config.toml
n_layer = 18
n_kv_head = 2
activation = "geglu"
norm_place = "pre"
positions = "learned"
attn_scale = 0.125
bias = "all"
init_std_down = 0.0802
lr = 0.00857
weight_decay = 0.0
lr_head = 0.00786
final_lr_fraction = 0.0
seq_len = 1024
Each number is 128 + 32 x the weight over its row's rms, rounded and kept within 0 to 255. Layers, rows and columns count from 0. Numbers have three digits each. The size before them is the row's rms in percent of the matrix's.

# up: layer 9 MLP up, 448x128, rms 0.078, rows 202-268, columns 64-127
# down: layer 9 MLP down (transposed), 448x128, rms 0.0806, rows 202-268, columns 64-127
# gate: layer 9 MLP gate, 448x128, rms 0.0828, rows 203-268, columns 64-127
up202 108:163105111091104151121183112091190150153102102107099175120129095117093163119134076147152159109118162148130147145139059148133075145115189115126107106168081065148184128187175141147069112095146205
down202 114:190143146159153137103136107146150128107156110085133134157107156077154160140158053138129188135160089139118139109069118154157138132166164073086119129121128133088215103120140130135101089112148037
gate203 096:086048135116080108152084130135111196043072097118187116124114205108125114137170138086119102145112104110055167089190138154153050154099131109106138154185078155132127177129122090129098080154131125
up203 094:132152167141151092123110139143131162184134093135120102165137089173132124137171152179093126064122139107152121168094106124130152123156188116101140143151121106194130122116203178168143111125057092
down203 093:144139168098115118108109134110204106098101151095107130060124071108161159138117127082107160117077114126165125166148112129118160123062107122106137128127083103121111155193086136065173140105210150
gate204 101:178130156136132116126218166101084116121104140149095193118126128115180170148099165135189097144167072147094068108148175154128114111106074141155081072084158092125125093183163080162077192115116138
up204 092:167114193098060094069114133122088183120113108111110136037118095130104106148122131144103090103139145124123120148108129146123114115136080112137164146153123119120128105150072112097084144115191031
down204 100:132142158126086141099161106125105181083168152163120111104097138090193086083161095081132168164182084159167056175147137206142136101109087089183098094108152123123108137109078141143116098080113117
gate205 100:087110102104126106138155107144200150090123110190152051110104113187140112128125097134107139116128104124175186107198076149180176118181158127127137122064109109109121108160114181051089134124152048
up205 091:107122127120130192097135120137148084132163102129109132179089140135150038101143129160138152107100154174135146105174159137031065116149090116137167114124170132107208092164159179094188118149102140
down205 096:141125098172117105174166108113112132111132139139148119124130125126101229111111095135103152087165150082105164110121109116139098091136175105115157062122107090134138090131183047121123128110107087
gate206 097:071122143116132129080168104113175175088099117149131126114128079084177065120124135158155157137104139098089118133163139148125144084087141115098076116004113160153155080129102127116089131106089159
up206 100:163138088160125145099127099192143163079140121109095119113129117107146131078088180107137113138131168109139112112110103152152066152123143179064117142162128109152150148069172080100106165176103090
down206 101:107162080185088214137133092167118094154116104142177154129134171154149147172064137122095105107160136055098133109098128122138089118119179167127158134185115083119129160120150138166183192085145116
gate207 092:153111080143114151143180097158086129125106153119175095133157080200113143100086134186120152210181115154151140171100123103094099064096125161095142130087079113185166125042141125079069144084128141
up207 098:216088187100113119164128107084146168133080136124172124153167192069098121147115119174118118105135126137093113109136115108083102110109176199165149108165108170134129126124092141128123133143142098
down207 102:148159149071086141083120152163115105087080124117088115119127112135115183085130144187106168156125138092127131171142098066114120156056101110126151152103116130127143097099123082113084083129113129
gate208 108:083161144051075160177114138098131173204027154113144159100154147135139122153126171158179122115152114166088188133137089050179105115166081098121154083136098129113161095120097111160144159131149156
up208 102:101129146080148167122100076068136066169099129108150062154094099091134089122180107137111134086137122078156115179161145164137133101130124143122124132155159080085109154085151136073123169119144087
down208 103:211137101102107083176143044093145168135100166155110091136113132173142120122151140118134147133104122133124065145158179141138131158085134089124116148119129230107090095196125145157168131177065127
gate209 105:157138121156127087118217092140104072113100132139124104098114122111081090119159132181107088086108070111161163065160121094073076134149136139096124125146097093063123137134112173167116154111145138
up209 112:155082138141136177115175113122155154158164127095141121124122076136096101162147177186123183125063139062136083145175115146144131132130110105140155148186037141185155151123134148121128116153080114
down209 107:159140132125116116099097144135065143132160117068154140172150075100059160097097101157145143111078134127120094165156100174156138223112083155156159140117122093032114055135090139128160121132067159
gate210 114:104106172104148156049137122141204091136121116184095148117072087143124127050127073153122114137192140139152148182086069175152149068125149191102139152119170110145148114119081146136164168125164188
up210 098:174088110107108120137124171119087112152159086069106155150193143146105050118113122150134104128194152115172097148163178119138120146100162075088140092107167127202163155138182122077162145163115110
down210 108:104109098141114148109108097105179098086076154134159130167150145193145117195060064102151135097104083133092190105183199136124086094172151105143128119121171125132115160148122158101116175135195103
gate211 096:103121165171138160162132146151125098152131151162103063079120123106146141075150141092103142167149178117205177109114145105067184130144098124112167120124120185087160120163136113136187096080152198
up211 103:126140179128152096128134116178051096106096129126138126137162143130167068173108146215182112124112097142170160122112099109145171077083120091138086148165146152139153095077146138116191122088147118
down211 095:116136145127112186071121131119059130170103140062153104169167132109106134119084120191102123090153122089120124120119119184178098120166071156128138152140144103131145144097114070180140202084144102
gate212 105:134154183129132091173106109099149113140163074126148194148155080073116132146101148079121124117105145164126153130122105133110125121132115167151112128159118099097101144187118126158129137070119194
up212 099:093145141158136147146132176130158098130169097114115152116142158083212134117100149096056062115096211134122116061073078173099114141080130182096118152100142146099165130090155135139175083117171154
down212 095:104133095172126114123067140106139089140152195173162102068145160108126151105094144142109087158115072101128162128129141164111067136145168131148144126121070087076134163090103111099124066139120133
gate213 091:156125082117124084104159075125169135149152105109116174088074125166152166130097153145106112184108149119136084179131140138157120136155098141147196126109071112170129099066062079099131185169155097
up213 092:100115122179108181150140119104115144114092111106103065138156122111122100150169083119146153116096201164174149070146110083113176092169092131119043140149078118110091156120162153109178075096131117
down213 087:115063134103140093116103084139059059161132172110181148126101092151144169118152168108117065137108041076108113151127088145118103149149137130120211116105151091119118123119150103149093108206122154
gate214 084:109134144128152074142143196105115106100138063147154149162164057102115092138080152115115134146143121100140146169153191114146143153168113130104074155153113104107127121136132137115161092124138154
up214 097:148153075178110160129140103113143101102129128145159101143153104134168153094084067230144169069087110109141095181204096113085132100052204109192164130148098124155151175124117166110175135097121093
down214 106:169112125098147103178085197111188123103118104077142178140091146109179131110132092123135130137118170134118152109095175094119160160110147187166106182179122095131134091088122196093086132146218086
gate215 083:118102068130191129085102055187166124160122122097111082164146149144112115089138193062117137126110122109115083103121134121176097127152152171154118123070065192152094121119073126114166108117114124
up215 084:170104114090155094158119129154156159102109103134117145088136076070179172151117087109119147133044110086052143195051088138119107125125124105103123151100164087128120143127136127147097138097174135
down215 087:092099107091167101085108037122175180147070148174113092131153125114156154062136103134111122151161110084106172157164146137085092123140134120123118100099098207114093055116123142159135166117080176
gate216 107:100154136123099068108093095095087121140118117085122105143155154095071125073092165123118117133110184121077122109049088132090155126121125187158100117041111144119139133108157086100118166153119202
up216 103:113110199154116107058159118138101112116167134047043117093212121154164150129116079140090104105148119148155114116114107231165097085136179141123131148102112152110166085080118147104112141197169139
down216 106:102165113172179137132202125115145189068175155088089136185075085162133136133083110131100142136137111155149121121115115169185154073114124086151156117135085196175137138201120143137147093150127170
gate217 100:128109165137131161207175150137123111096093101162193083141135059106176126109186123130143075082106132079127184072134129120158114141117078168106162129090115136081080161096165077163140133156101171
up217 099:158140088127168145167169108165128117123106160130123117089145112104137128149171120153136150135100159104150132072115089146117127109135153112158120133138189122124118162144155100127028092067093078
down217 099:173090158127106142096151149132096159129155113126081137146124144146121080172137143094119072105167197138105184134118103090175088136105128138120071129102130152077123107121162120121125137146102118
gate218 098:123087111148183147110145127132119078119149170115125115101084110126126157108129150132103156143143132091151168173158167169128167151128100089075111139115108171111136159101091102177121107135081158
up218 091:174168124109124104123097173108205135101120146130112060117121077178151119034107118104123160093189164179081113148113145162103131171137149141112106169075160127133108115064125164089153099113167069
down218 104:180144097073127094187122118157090156075108116145162121127112186116174143113072065079133162165151159107140121090084141150082135077100098072093143122175106069156144146166143104134112144101164150
gate219 103:117089165164089089048166139124161146130157088155118085120089093104129180194125143093097110124116137104149115169132151121158139035111146154178071080102089138163162110072144071178087180103134179
up219 104:136127155112169184212096091123134092095121172128131088172159166157102174100168102144139116049095117145133132049136151091130178184144171163175071138117089099121142125189134137174142109116187179
down219 104:100105098137151217132095134122168121113110128134166120153131128137092141113166164172106208095101169123073144152133112154124119161117172115092096075110160201122112209131109118201161105072191132
gate220 092:151090145082132134109158135194149163158061144103159167085154132123134135071087162154112204136118138157152090117074090132126159102153121133162188137111107086090126138112139130090173143088111072
up220 100:142151166113118151174121078072145157089139113144087153088082115113161117133110130165221120133076130135143114169149108160137147128146165128173136150107170177140109139153142170124085121083107129
down220 083:135105150069178099106114119130068069183103150139194093097144111143115171132150161116154121145178101151127136147075132113121114175143091073132103144079153117099136129083144047136143129066142138
gate221 110:113142158158181158084143141133145153195107083174128156095059144141094103125224141130089109154142085124129157126143189105147180120141135145144123176137194103120142121114122093110097169071095177
up221 099:173120151115122097135152235113126135145141113141129070090117168115131146147157121158054128124118159136107154151127133084181088176112105170080178132149144101118142103107153103113097110151149173
down221 114:141154115169121112119126042134144138069088154183093135152114114146164148114122128094125210081135132129090139116111138131157087101116110137120086115080152185205144142122127092117146086119145130
gate222 109:160094121132133117081104096119129149161048101069107090146115177184144145127197173132113093136150083149159185106081183122124122091061111136135110138117144083118108146059158134067084132162153125
up222 101:115136114078127085104104172136154088107115133153153136088153043104156103142175167171200147116144129121121160110139161100062127106066097142086072130164129146105175064073126141147104107157126132
down222 105:136147072117133120145107150151170138091159092101052125136139177142154148122071144159116151161136093112157172132143100116123034112100119118106146197143128117114097214108139155075097118161192115
gate223 094:125166154156136121123175093153143124159118200124179148121093149201103121104135120160160128167097110128098180089180169159120174113142141105136146187124144137151146089138107111074077116133160131
up223 100:126087105098036193154099105149139189188091155101168146142122088073078118140113092131126105104111126137133190174109066176149132116108131147080132148185118098089128123129106083133067122146164155
down223 097:111105115052120157087100170125135126139087052175134159118145163201134151087166112130116186164124081179072144077164155097130111140121139163133080130061154169155132175139089150128041127151138130
gate224 114:126158140103058149116165171145123099183123099131078123161089077148125109121087070079159089168141114104130139134117091122149091108133114112169127104186131081177132077147103087110072206127155126
up224 108:143121167137131119148125066087110147177112105123225163165124118149078180088118104118137136071041118094102124125184106123155148123150105102045138125097141116143094106140163107125098049119149151
down224 110:120156134127123145116165122123113144093140155087183075109098114091053070147078088128164116100157175086092110133176149175152065161113129136123146167140175109142103104093161084174176102115116142
gate225 101:101098122130114090117136111150167129107159129170098122125204138132167106155106143105045118159123132188122116096185089157183124109128124131126090170123139154043101162105099119167127114086141121
up225 098:154176064113118150145098108121071127152115119157130113120114131180143149101130136157153120180090084127130148206141102121131098089097121133123154148157126151115103075125119191125124121121128109
down225 106:123153127149079114179086134124184131037164170165151090130117117082078095115122142132163049184144147167132123164137116146111099047157133126138157103125163113124141138173172155203130218120167130
gate226 111:093098170141129151118102133188115132158097156130120125178128108111127093086172176188157114123058085142123178189142170142138151120115090145118151125152123156183097157048075081132153125161119234
up226 100:161108108117103110103087174096155105139127089143126148186141113173147140128152126199098061132141070129108133063136148123132150151124148142175161101115062137107108172193149120074096116110104127
down226 105:138124099120086127160122144212061088165137162129133110100139186147125067097160128122158112137159170158135107172165104160101147131162131107155119189136174084188091144112145068114100103109099185
gate227 105:131087171190105223112193161099127150132144104185096074153107101124096172122160143087124143153166120137141174129151139135152075075125077108110132149161122103107074090058114127079122101165155193
up227 105:099102122156128144148104118157125100136094083130143096139141072141186122109122131132126137094156080154164135134160108110113104135160190140132087132151170126100115234132104154105096169057136118
down227 103:058121120129176170103167154154091114116094139100131119145084153126087131076133122113114125142172121128113135101156173175142079133156111101125140114121147036186123104088169089118118112106125120
gate228 100:096136069112142173164116130121164098135140167140092120149144146117136100092117123117131115143082147179103126151091185090098157106097123170082129145211096122147107117054162192104113188138117119
up228 097:151146129115097097152121158130175134091136100148142135092176124166129125145121131107130119171078063139141174091130109122080127100101111121124149113113134106134110115096126135180144116122150196
down228 101:148099132162126098092132126130075174135139111134108142115164165173097134117130102153157130146116216131147105122171078114114109042123039202137127128129111100174105134177137131135061100160115133
gate229 097:125118109139118108081119151074126106122146160157118126181124146081121097102120124132156052145091089102082144196148123168120152133154197160076066106127178127124157118110206126180099154128175120
up229 099:153119120127117157121132090085133184148162172128136138098099136170143044106130150161157150093173126145152182139138123128132123134090138127060122138143161115131180163154099169142144173120103158
down229 103:090120184114138169129102121075150119125121099104082143131137106141127086168119086122077170107117155182127123094121108104151148124066071174154132102116051096165074107153124117081106094187097083
gate230 098:099136116177116105129142120117074110122116127055143102090163056141166152119140137158145180183100119118103140131193206110113141092135078122140036124124089102099192090156193108091137152122056111
up230 092:139103136135119102135140153106134110100128184154155135180177132108146139161161060141070153111080089172105153106116149072123088148119120071085064078166114142128156214162089076129126149091116171
down230 104:123067122076122101119113096071167083175135139155153154161160133110144106188106131141144125134080067122182124150132098087068100205167115069140101114089160161143155102167101114121125109158114108
gate231 106:073147100080091120137135148153166137135065168100143147146102184137120170149107130117177153109076156158120145129166175138126142130180074154136121106106066038179150103114139084113153123118116183
up231 099:104099085156131173066082160095130171073167168147126110134181125104120114172111175163091125109140125210131119156104144090145103115172095069140127116122152160147099110097145095097080089159149076
down231 102:148094118132096194141123151111143153125096128110126155137130119116018151138111174164122189144089119105100083165133087110171096118139145184197159103106107107087084102105087125116120141101119123
gate232 093:091086073106128129165142151113173151151146086121113155114123094165130100106142071119078165096094104154137130105096067142124118152088160083107108118080132163139135101085090150060104095144145142
up232 089:105119045175155116101181149091153174165140175101090126119117156163127081110175176119150083167146127129136165133084130114152083181114121118153153133168130159153102121161141093126209154123164071
down232 098:117119103179140148120106128129096129126185143086096101153102165152093169136189117108124128156145077125112133154134058120148124160169080185125126158081155151123154189144135083125136158065086178
gate233 088:157129125098109069123178150110153158135135099121106143097137140113136107131101123148109075097137148148089176158119163119147124110139151155201121119158145103137207086163150101167126134116173154
up233 097:089177103153123150159140099127137085144168130106167105151135123143159183065106115137119110121110173097104113062154088077180145129151147124118128142162163144124098148114064163078140093088118103
down233 089:092140142090141136174141153083074078089154177082122200127144208125090099076127103169058122087120072149087149097089112126137135135141141097094129122121100156079131199077170117166081075162118141
gate234 108:144155134067150180148137130147180164159116133118133140127114097143094121085158129137135101105132138067188136131097123181152196171090098130178071084177160092117180124087116162129132153169161149
up234 106:113113123135149075133091152173145095139080132137113108131111134106159100156155065121186125099044067101106141117096130172108132113115153136097126096163164145086073067116082124175113148179146132
down234 108:140146081060157140122128117143199137132077133128138127140036114105118164086155027068100129115146168128141090101164106123116116115166083104142135085147145111087161116125089164170064117138148110
gate235 096:139075176131129096089128159116125112096184139085150137176098079144099122132179124147116145141073185131149111053129136127105160117130081134148135132133106113145203178079093112168162096179155150
up235 091:160119113178173148137197102170143087114192143141068097077118105168117122157108147139153096135174182125145187187129144154098079114122156140142128110157141129092176072106174127117147105156126146
down235 095:153062169139138146148076161113103148180074134121193153112178119132130127160112098147104142125099061147117145107125147099165090169161123126149087097096209081200143149108074147151112183090084122
gate236 101:173082132107142096114125198131135074198113119092161127179143151163127134082090110193160146138114075132107105142082108157112143159093112116175098143120156137132094136149182111119091172143168129
up236 093:109133151122117097142224156115106131140166098153162174110089154100135137143164069121145119116117163126142120146146131134165166162074079127088090141122191151064060178117179107104109075123096141
down236 097:131081113197088164093130096171105125135161136092141110109090148110099155134150114111115150132085147111135102129167103093073120173158089110131151120093115139087166154156122131109144117144063081
gate237 079:180111133161122109151121064100153138115154121061169145128120108101130145137101145114149132135127178122034174056127144070110108147169127113143099141129125094123113098075090117101114127163129134
up237 087:109177076139144177102154073110128138132103103084173153154115164121098053140180181135144173073149136164101190141112135153123077137169113089092099104106154118124125149111195126124122167140105152
down237 084:161176111145150104146113131100056103126126081120108132113153093142091119107090127098139115122134171144139070097171147032108174192143134110168141107199129134130106158152123135122128068157176120
gate238 105:125120106091173125106127183146170183103072142228111103135167146148048130163108136148102098111146129192096129127154141143117062163073068125120136112076126153184099070094141133124120116134109160
up238 104:148116169203052128112135134137083165099210099084171095146130126142125129152139108165151101109168177123154126121169122098117148139167162115132050144151158066141100126111104053083104121130129126
down238 098:126183128180140106170104190142218075109157121157132110117089111127132087149100119063196105119082152165128155123130217106119106163152101105082153163102114158117100114143088120077080136156041071
gate239 097:141066097137098154172086119094130074110114143099096126098131137124101087118102094128153111135125140131156123146188128177054107101179164104090092130071125183146122147085116056137167133122143162
up239 099:126122105118138118192152143161116119069126098169142183101128100113162137117112151144130061142119095127105110132066143144092128140179194169143151155138119119090098070158125191141152134152106145
down239 093:120134143144097111094153110109131087162096105144170122152131148093044106071095128128109108133098182160154099181125126142097085146026140083143129109131133148177171113096204147133137186079142072
gate240 089:188180140107137193124195088143151100126128130121065178135069155100169122153157193095191163111091091086089112122129172085161120121133113103110151140131160161073139167106146141166111164171128107
up240 101:132123091051150077149129107069170167130134130103139111130127081128171131089102135151125129111128096066162158084141121153116130096160143121116104127136084099139117101145176183153113158121148121
down240 081:070081132095168120088139112126119095157131160142171137127175106183102076110153084094175131165141135193098074162102087156090165085240144131163115092098081111117104127096104073162119126170139128
gate241 097:157097072093136142152135120142149116169098148085152162090118095128092170106179160074096087097151144098074131073117086105123146104099137169104119069086094158093146125127078115141176119112156168
up241 096:137139183145096183085171150162105151090095074075149154086081206070177119092144079110128149094171172101125165104096068131166134110148120120106159118157151083135136116093111173108169074178120144
down241 093:109154085128162078144104133095142174080099112122143138167169067106116152204167197066142106180159090098105123155105119157056139124101127107152096146132125210107114106127114105131122114063113114
gate242 090:171180105117044147168127115146111168146091113077168091113163115136122137096070173120146181137049088094097111126181153140129133193154181120145162123108112193157102180121124091181183158099092106
up242 095:137139117034107123141127093119161161127128075141112113123151129158139154127125073148150127103157143155126154081112141114158083151190075106142147136113072105143090121089154123119112167197129150
down242 094:114159096086086145091171117130057124120046153141115130135145147107098128097169157122193196142142138124152097135125140160115081159130094123112074133108080103102115093178131107192101106149124152
gate243 098:100164135151153112163135164149121111145140105188204201155193152124109091196078127117164179153092109145194150114170095152162182121145158086111103121064116137147133174120142099129128113129085066
up243 093:175155089135092142085175164162106099081120163164150135151205109177114176113106105127102135153085100133123174121159123122101166144105074102114126124079138047182079189105100167079105091197081154
down243 099:149148099138101144128232161149054161212139089174174184149099168129106088174152130090160132126120123128163108131140143149150128156144118137156132153078121059156098098171111078103119148063064114
gate244 097:182173113119071082126136144116106079148115149144138146141161115107142133156143154136074170169092140145095154128159173069034203084150145068188126124088146129210141168099157104109134114118104093
up244 105:115176149143101136076212118131114149101092067142117170112198168119153091085153151104138101238122151188142158135141112084114137128163114167122169125127149153160162182192100174133143121144132157
down244 102:112082125120152102141163057073173146166105138149146167184156114056135057128133174104162110143164125158134152117121111101087130171095161116153134108187157142159109107109083105153161151057129072
gate245 091:119097099152093172203165192167101093115119136170136107206106113082115089126112074113149118079128040100127105114088108121110117194130210134143177154132133188129096197149124160165130134142182124
up245 098:069126117086156105148138042127143085157110165128129117137121168106147119134146176085135170065117135139138189135191118165163069129106091135132133135125133108086091117151086143118155073145110136
down245 094:125127099138133055134096150139130177096136198189200132155111117117113111128089111160089134185131095158124113146128137140123088094160166162093123116097143145124096096099141169200147165072146150
gate246 090:139118028149119122168095111136122159113126117113129119141110103161068104061074133091119162156160168096168145145125098140080180148088221090145083137096088149108121109072172093098078135059190146
up246 094:145113145130118077112134130090153138170162122107102144117173096154125142079098136105179135161171146171101107145140115125068126157085089103151111139112108067239116107174107094099123093108147120
down246 090:143130144072128143133115133136172122137151204140174136159198108148129133113141146177150167109099101111141078106113075158137135155098071178102108184169101202104121099117101138135151135109082147
gate247 092:153112123164163136199145063107112095123126083112115142191127099094122107148037113093123135074051159109094139169064161157138166086085088134142110094093143137157112165146148105197135079200145102
up247 097:111157151135186146183170108125119117098136099168092126142095184123079069075123168124136083123146139127094152162174177109141156148153195163048166170113163143086165149181101144185081072145150090
down247 101:153179109150106167146155105169117106087154127158105118141134175128199129108193154113129087120146099146111178125134152114112154150130151106047125118121111154120170106133174110104126170158205146
gate248 104:131080094139174130054165121168118127169164104106119149114151150088129104169142084155124078103168125170132096092109138151131103118117164141138146153133092073068161095156107017127103096164098141
up248 100:109112060146095108084113083122132130103073136157152095123168149169138132100130113100114128111064102179167113144109086134169157096122146167079117146133155116145154170114137154135142159158144144
down248 105:113135164160164088141145091113072149148144121139109091098115129111098115084101140060165110168112200143083097190131173135141142213149161071111078094138137134142102123132125137108129139084115143
gate249 092:202139070109181081093103081088080165143109149106181098170086175080138142144149145116127090154062110108154088085154141097133195123126173162087130067137169153084113142118141143191158156122103101
up249 099:133086087064154082102071117156105127161150157103161112148137135118140173094106074154149107187163074152162120154169158080123089143071158146122110137111126104129070115124136083126096152115098146
down249 076:158173136170079138152166126116134119101144091139145131095162125102119171159145116107105095182186189077126114106115127032177169123120121128120168124173115121146131141184180136095101103157151029
gate250 087:154125101084143089148152186107107120117129130110148058130129165092208101107175128155131114101164098091110148098104167112151172128120079140117129153098140078140175128092119135159094069139146144
up250 107:180120121190103152120137115176150117178078143111163146128118141109156214134141152181144138127064133092094195142080150126102121097129049084095079058120157127172142142107137139102116110131152154
down250 117:120128082202116160104128189174124137176088084106141155173132134140114127097114120157176125091100122183133130133157123109154162138152192108125126140138098123109156167087098086124108124056165150
gate251 089:147136199169161105120119165100087113095058143135094073157147104142184144107089067170146144107097115086121126094193142147086114169195164122092137132090146201103107146087085119131124138129154107
up251 101:119150070161188150133112123124107090101139165210163133134181106130158151152106125118151112127139094125128140136138181108104090159155115099168108137076113164157099147101118151091157090124119171
down251 081:154158100151124141129140119131145117181102096114085070148121072110176085105150143119115135098180187173065135049102088081163149087145095124109083153186137144127164139134140166117141094121133124
gate252 106:130076122136142121142181157053131169114161121150190132135088169151167077127140091155123065074106134103149181119144160121057145133160208100145116151121170155148140182120132144183179132101139135
up252 102:137127115135095090147149081129150134183110102134149141149086101162148142094160156076152131117158102189112133070138113186110164125134143130108104168107194143171163120129147134094163128102115175
down252 097:128133073160139139143164099130066079130132123179201105049145085092081129132154143168104154087110119105135146118125075131119140137182105102147137162149128079103155072117166081130071119119117107
gate253 114:080138116068172061131159098130118064109112145082117158160108148128135152134115115135125075152139065099133105151095098182102153182108174122150163148115099119198149124104112124076127130198105138
up253 111:189084115196165131097134123126081095130142154129154077149112075074157125178150134148164133096114099169133116126151140099187078164064172100126134138103144066157111189139141129111136089127151145
down253 104:129157117159135063106132151165147163112117085107126141139161131097215146115087153153170111155161138103119086131163134108153155133164148138143093146154167137138189142152094199152162117091110128
gate254 094:182128110149119083116143081105086151120103125125102081175181086122122117146161080110085122164090145149149148101153156136194119102118185139119095075091131079134096142192113142123085137047114093
up254 094:142134161179152128123133154144162147093167148168089112098155125113184100139116117122142118115088134146164190101175150144155111130067125082127095122126063079100150104135152074114178171170095145
down254 100:100114181166150203052177088077162174190130122141183149133139151085115124099119092121177120079088202126131088163123102095141063137103112109167157121117137163172159134095174089183103160136109126
gate255 105:115118210128124112117116110059121116222096160150156138132138136106135081079124136131181184085114071120155147132140168149136158115170159130111171153161098123137173078147169158087121092131199127
up255 105:098121155179117150104137100136177089134123186131146120121129102096144103064118144100114104122141221068209121173168134084114091159157120191133138113131167164130083161165105162068090081117151137
down255 110:096101152126091089053123101095087119131165169128159087188112136117170082093163108111161158073168137094135114153129122154117129138142155101101130069111151096167110090090152178108106112110154129
gate256 105:097154110166116142175082163135098105129190097085112115161137165214108153100176085194102134134161162097127154111074140100123138105138137069148091165180139145147150228104107110125168139135146120
up256 095:120167126127065179120123159160114099130095096143092117155132106186103163089151025146139094085134180116127108084176115127139136147145113097115112063136077061099090080123129086065096131133119172
down256 086:117104147106145139043133143125144107131158110088197153135090153149113080112119155120136177129190124148151135111118189145093125116100175149072138118132150135172172183144083171116135141141164122
gate257 103:102111135132118072174121146091190088148100058141161154150133095124175190136142116086132138100124146182139131159115126088156108147141173162166125156118101074213169148125127074156155159108090056
up257 099:134143114068139115141063170168075099094109152063133130095065108153146097118118180118083090143098124121125146095126074134099112126114094124107101116168119128156141136090173161137164093147157131
down257 096:121059126106169084198152110046130175144130121149147118165153147144146109167134096155132123126143097127080134186120137144111182111141129084136172174150103106114156067122097111131116141138158144
gate258 102:150088100153122176146107108046159117099124113121144123130085067118135122106164189134106160189161130164160107202115149107116098168131131069100101163105121130141106167096093157117171083142083101
up258 100:067089174108145043168176178126168091096158126171077159116110111139161148167157106129105106134161126157125093109133135185140085173145110113157127149117136122135112152133118129135120168148138158
down258 104:084129130120110175111128150135153174148093092125151091106107066128174115134141089066149103103142116114159131117120118147152120075056124143172181114152109068106076095097181110123090133196109043
gate259 104:158048118120124131118173176180137148088152127121133172130113163125142094157106092127114166145098189098123102112162161132104112053137140099161099140138103152136080143113120098124123172179104122
up259 101:130112140122164144118132145110091152140058122093172092121100161126150171109108140077126102106132099133126142134161177105098149149124099169140117128138127104143077094136164185112135064149172130
down259 100:095141138056169140107106167129109138085164187141118081130109168141142107140100146138101149061186177172135144136123116136078110153081139123118063121091064145098113178125133132176132120113138122
gate260 091:085103132134163109162112197136107133111148115138122169145147117170130095111132206172172127107156129057102091120186085167187097131120066142117128157109115162171136088130119119073088124089118143
up260 096:172217125110069125112126156139094119180152088199156153167100127114078131122150124110092069116166164123124101132168131145145152115178146185105131151107110113154057206149173133175084113137155153
down260 088:157120175120136153204124146134141122101120086157061147149129109140165150146103148087117125076163140127153082093123104120160114154086108107146153149207142157195106128168094235094168136160128135
gate261 099:105107149101138131110162107157113099135065125113147201170149191166169106116127112166142152122150094066096205115119101167073140115153104077062171168189171066131104137111135141079172095135127211
up261 098:068101138113145114168096153128137147150138131082147119121085194162140183142180116131177124165088146060157144138119135138134100088080135146186176118063141131121118166137143114115128188126116130
down261 103:162080131163174180112145173105139147171122202151116140086163117127153133089135125135168122119104136124128106128132198172155104159068109105165135112108188161211097128136153164131176109113109124
gate262 103:109136116147104103173124100155177163112134105056108134107187114147073082162171130093123060119103074108142149168129092123097096132117124136091140242152153164133139097135080076152080128098112128
up262 111:118107151131170064176151125120131109160103135148104148157136151058087163182147100177201180115115152162085121116125147133127105149112085126129153111123076108091111094136217125170126180118098105
down262 100:084118104071132089156126169159135128170137144161124116127116075157141119098084113185155143184149145111161168136107239134074133159084202118136181105148109181095113101083121119111077085195116159
gate263 105:136103108180056175105097119086118123105076088103122141154174074142099109110109181133105156110110091166108175117101109141109128100091165149117167166112112151102099116149161148172152186152162158
up263 106:149115175134111158143201145093141141163143147152068098136175167150159102139185152136142128128154136127189182161147160175164157108123097132128132195111139105052133155182091109121102133169082121
down263 107:144135120118159153148097116104076191151092151124138143109084125121112099136184094119111117154074177101134144142145191130120149109114137111146148132126088113184102125093153149164134086065099150
gate264 094:143154119125126136099192100125128113064103170089115123174113167123115143127113109137117119125208092132169161110118140168155135101130157107155127140109156102177150171203134154164080040125145102
up264 097:143116148104126117177146080160130089087107148079147145103140120142095119144115092107142145143133164065107123076156117111090104178055119200079132113131133163132136147174171116138150133123143095
down264 099:134121124107136155148186055106113099064093053117118163125106137099161158118142125052129094112131086156140124147070133095118133100174120122149123147139201071096108116139068091113115081161130115
gate265 110:097165116087142118102186107118138150118158130131140116154109139130161126091120133178127173140077158074126117143172095135094138179143127119131199110121116093112084153108140131183112078118211143
up265 105:131200067148170138142092156112145169182165090133169128162103139143136086065175174136179155125075148095125192157087144120102100069132106136182172160122136098121135168109092191137179113152136131
down265 108:173117132132114148127086212101150128174057201203047156159135143087179075135112086150168154085138122164128143121172138141116134131177134101116116132142123127109077136132139158065103153147094124
gate266 106:152054133155163152083090133159130170135057144060043111107074101114105137135080097129115183140169165103144179157086166117124088155137120157167145098091102108116151106094118094119126156171093138
up266 093:144127081128121144132132129125148138189135126138169125118194133088183114123181118104157109197098143132108071151138135123103156127197095098064131093113137120153130115101175136140112108184095097
down266 105:098081156149144097123152130084067145141165119173185143130107156088177107146169154133129106147099103124140084123171151122074128174132121143156100119164129117163035185055128155186096107127078128
gate267 088:072085140150180114165152166091089151065118116066088090099026124092105123141140146057129079171134088087145066153091119171123067111091101134124163166100161107087197159120101137132146112098087137
up267 091:083179168141150122148101145131130129125105103164106145091118130133135131072108112156142109130121148103092099204063045059159088152179103122160126071138135193160133163132098155123123113141133130
down267 093:157125139112112135131127126095118153130148166124051131082147161135058072134087189119104165162160158138094191221144091111104118191123143103083137136085123060190112158133151115102106157135107149
gate268 104:142103156141119119128131154164118130148135143099189113140137156196127075096147127135107136125125138139194095143124116095138146155026094112090137148144085152154175187128180145139142133178148107
up268 103:120128147172142172145170124115149173126146109164094111109128084122145125162120105122112116070141138148150164135122138106144118144169164126089139133133231072231184104068159060185103162123093115
down268 109:138152137123069161137197099112137173103154133143081096131131085077103148087152184102116163112164088141115095112146134176119191110148158181125120091147112082135107126134087094099135180119065129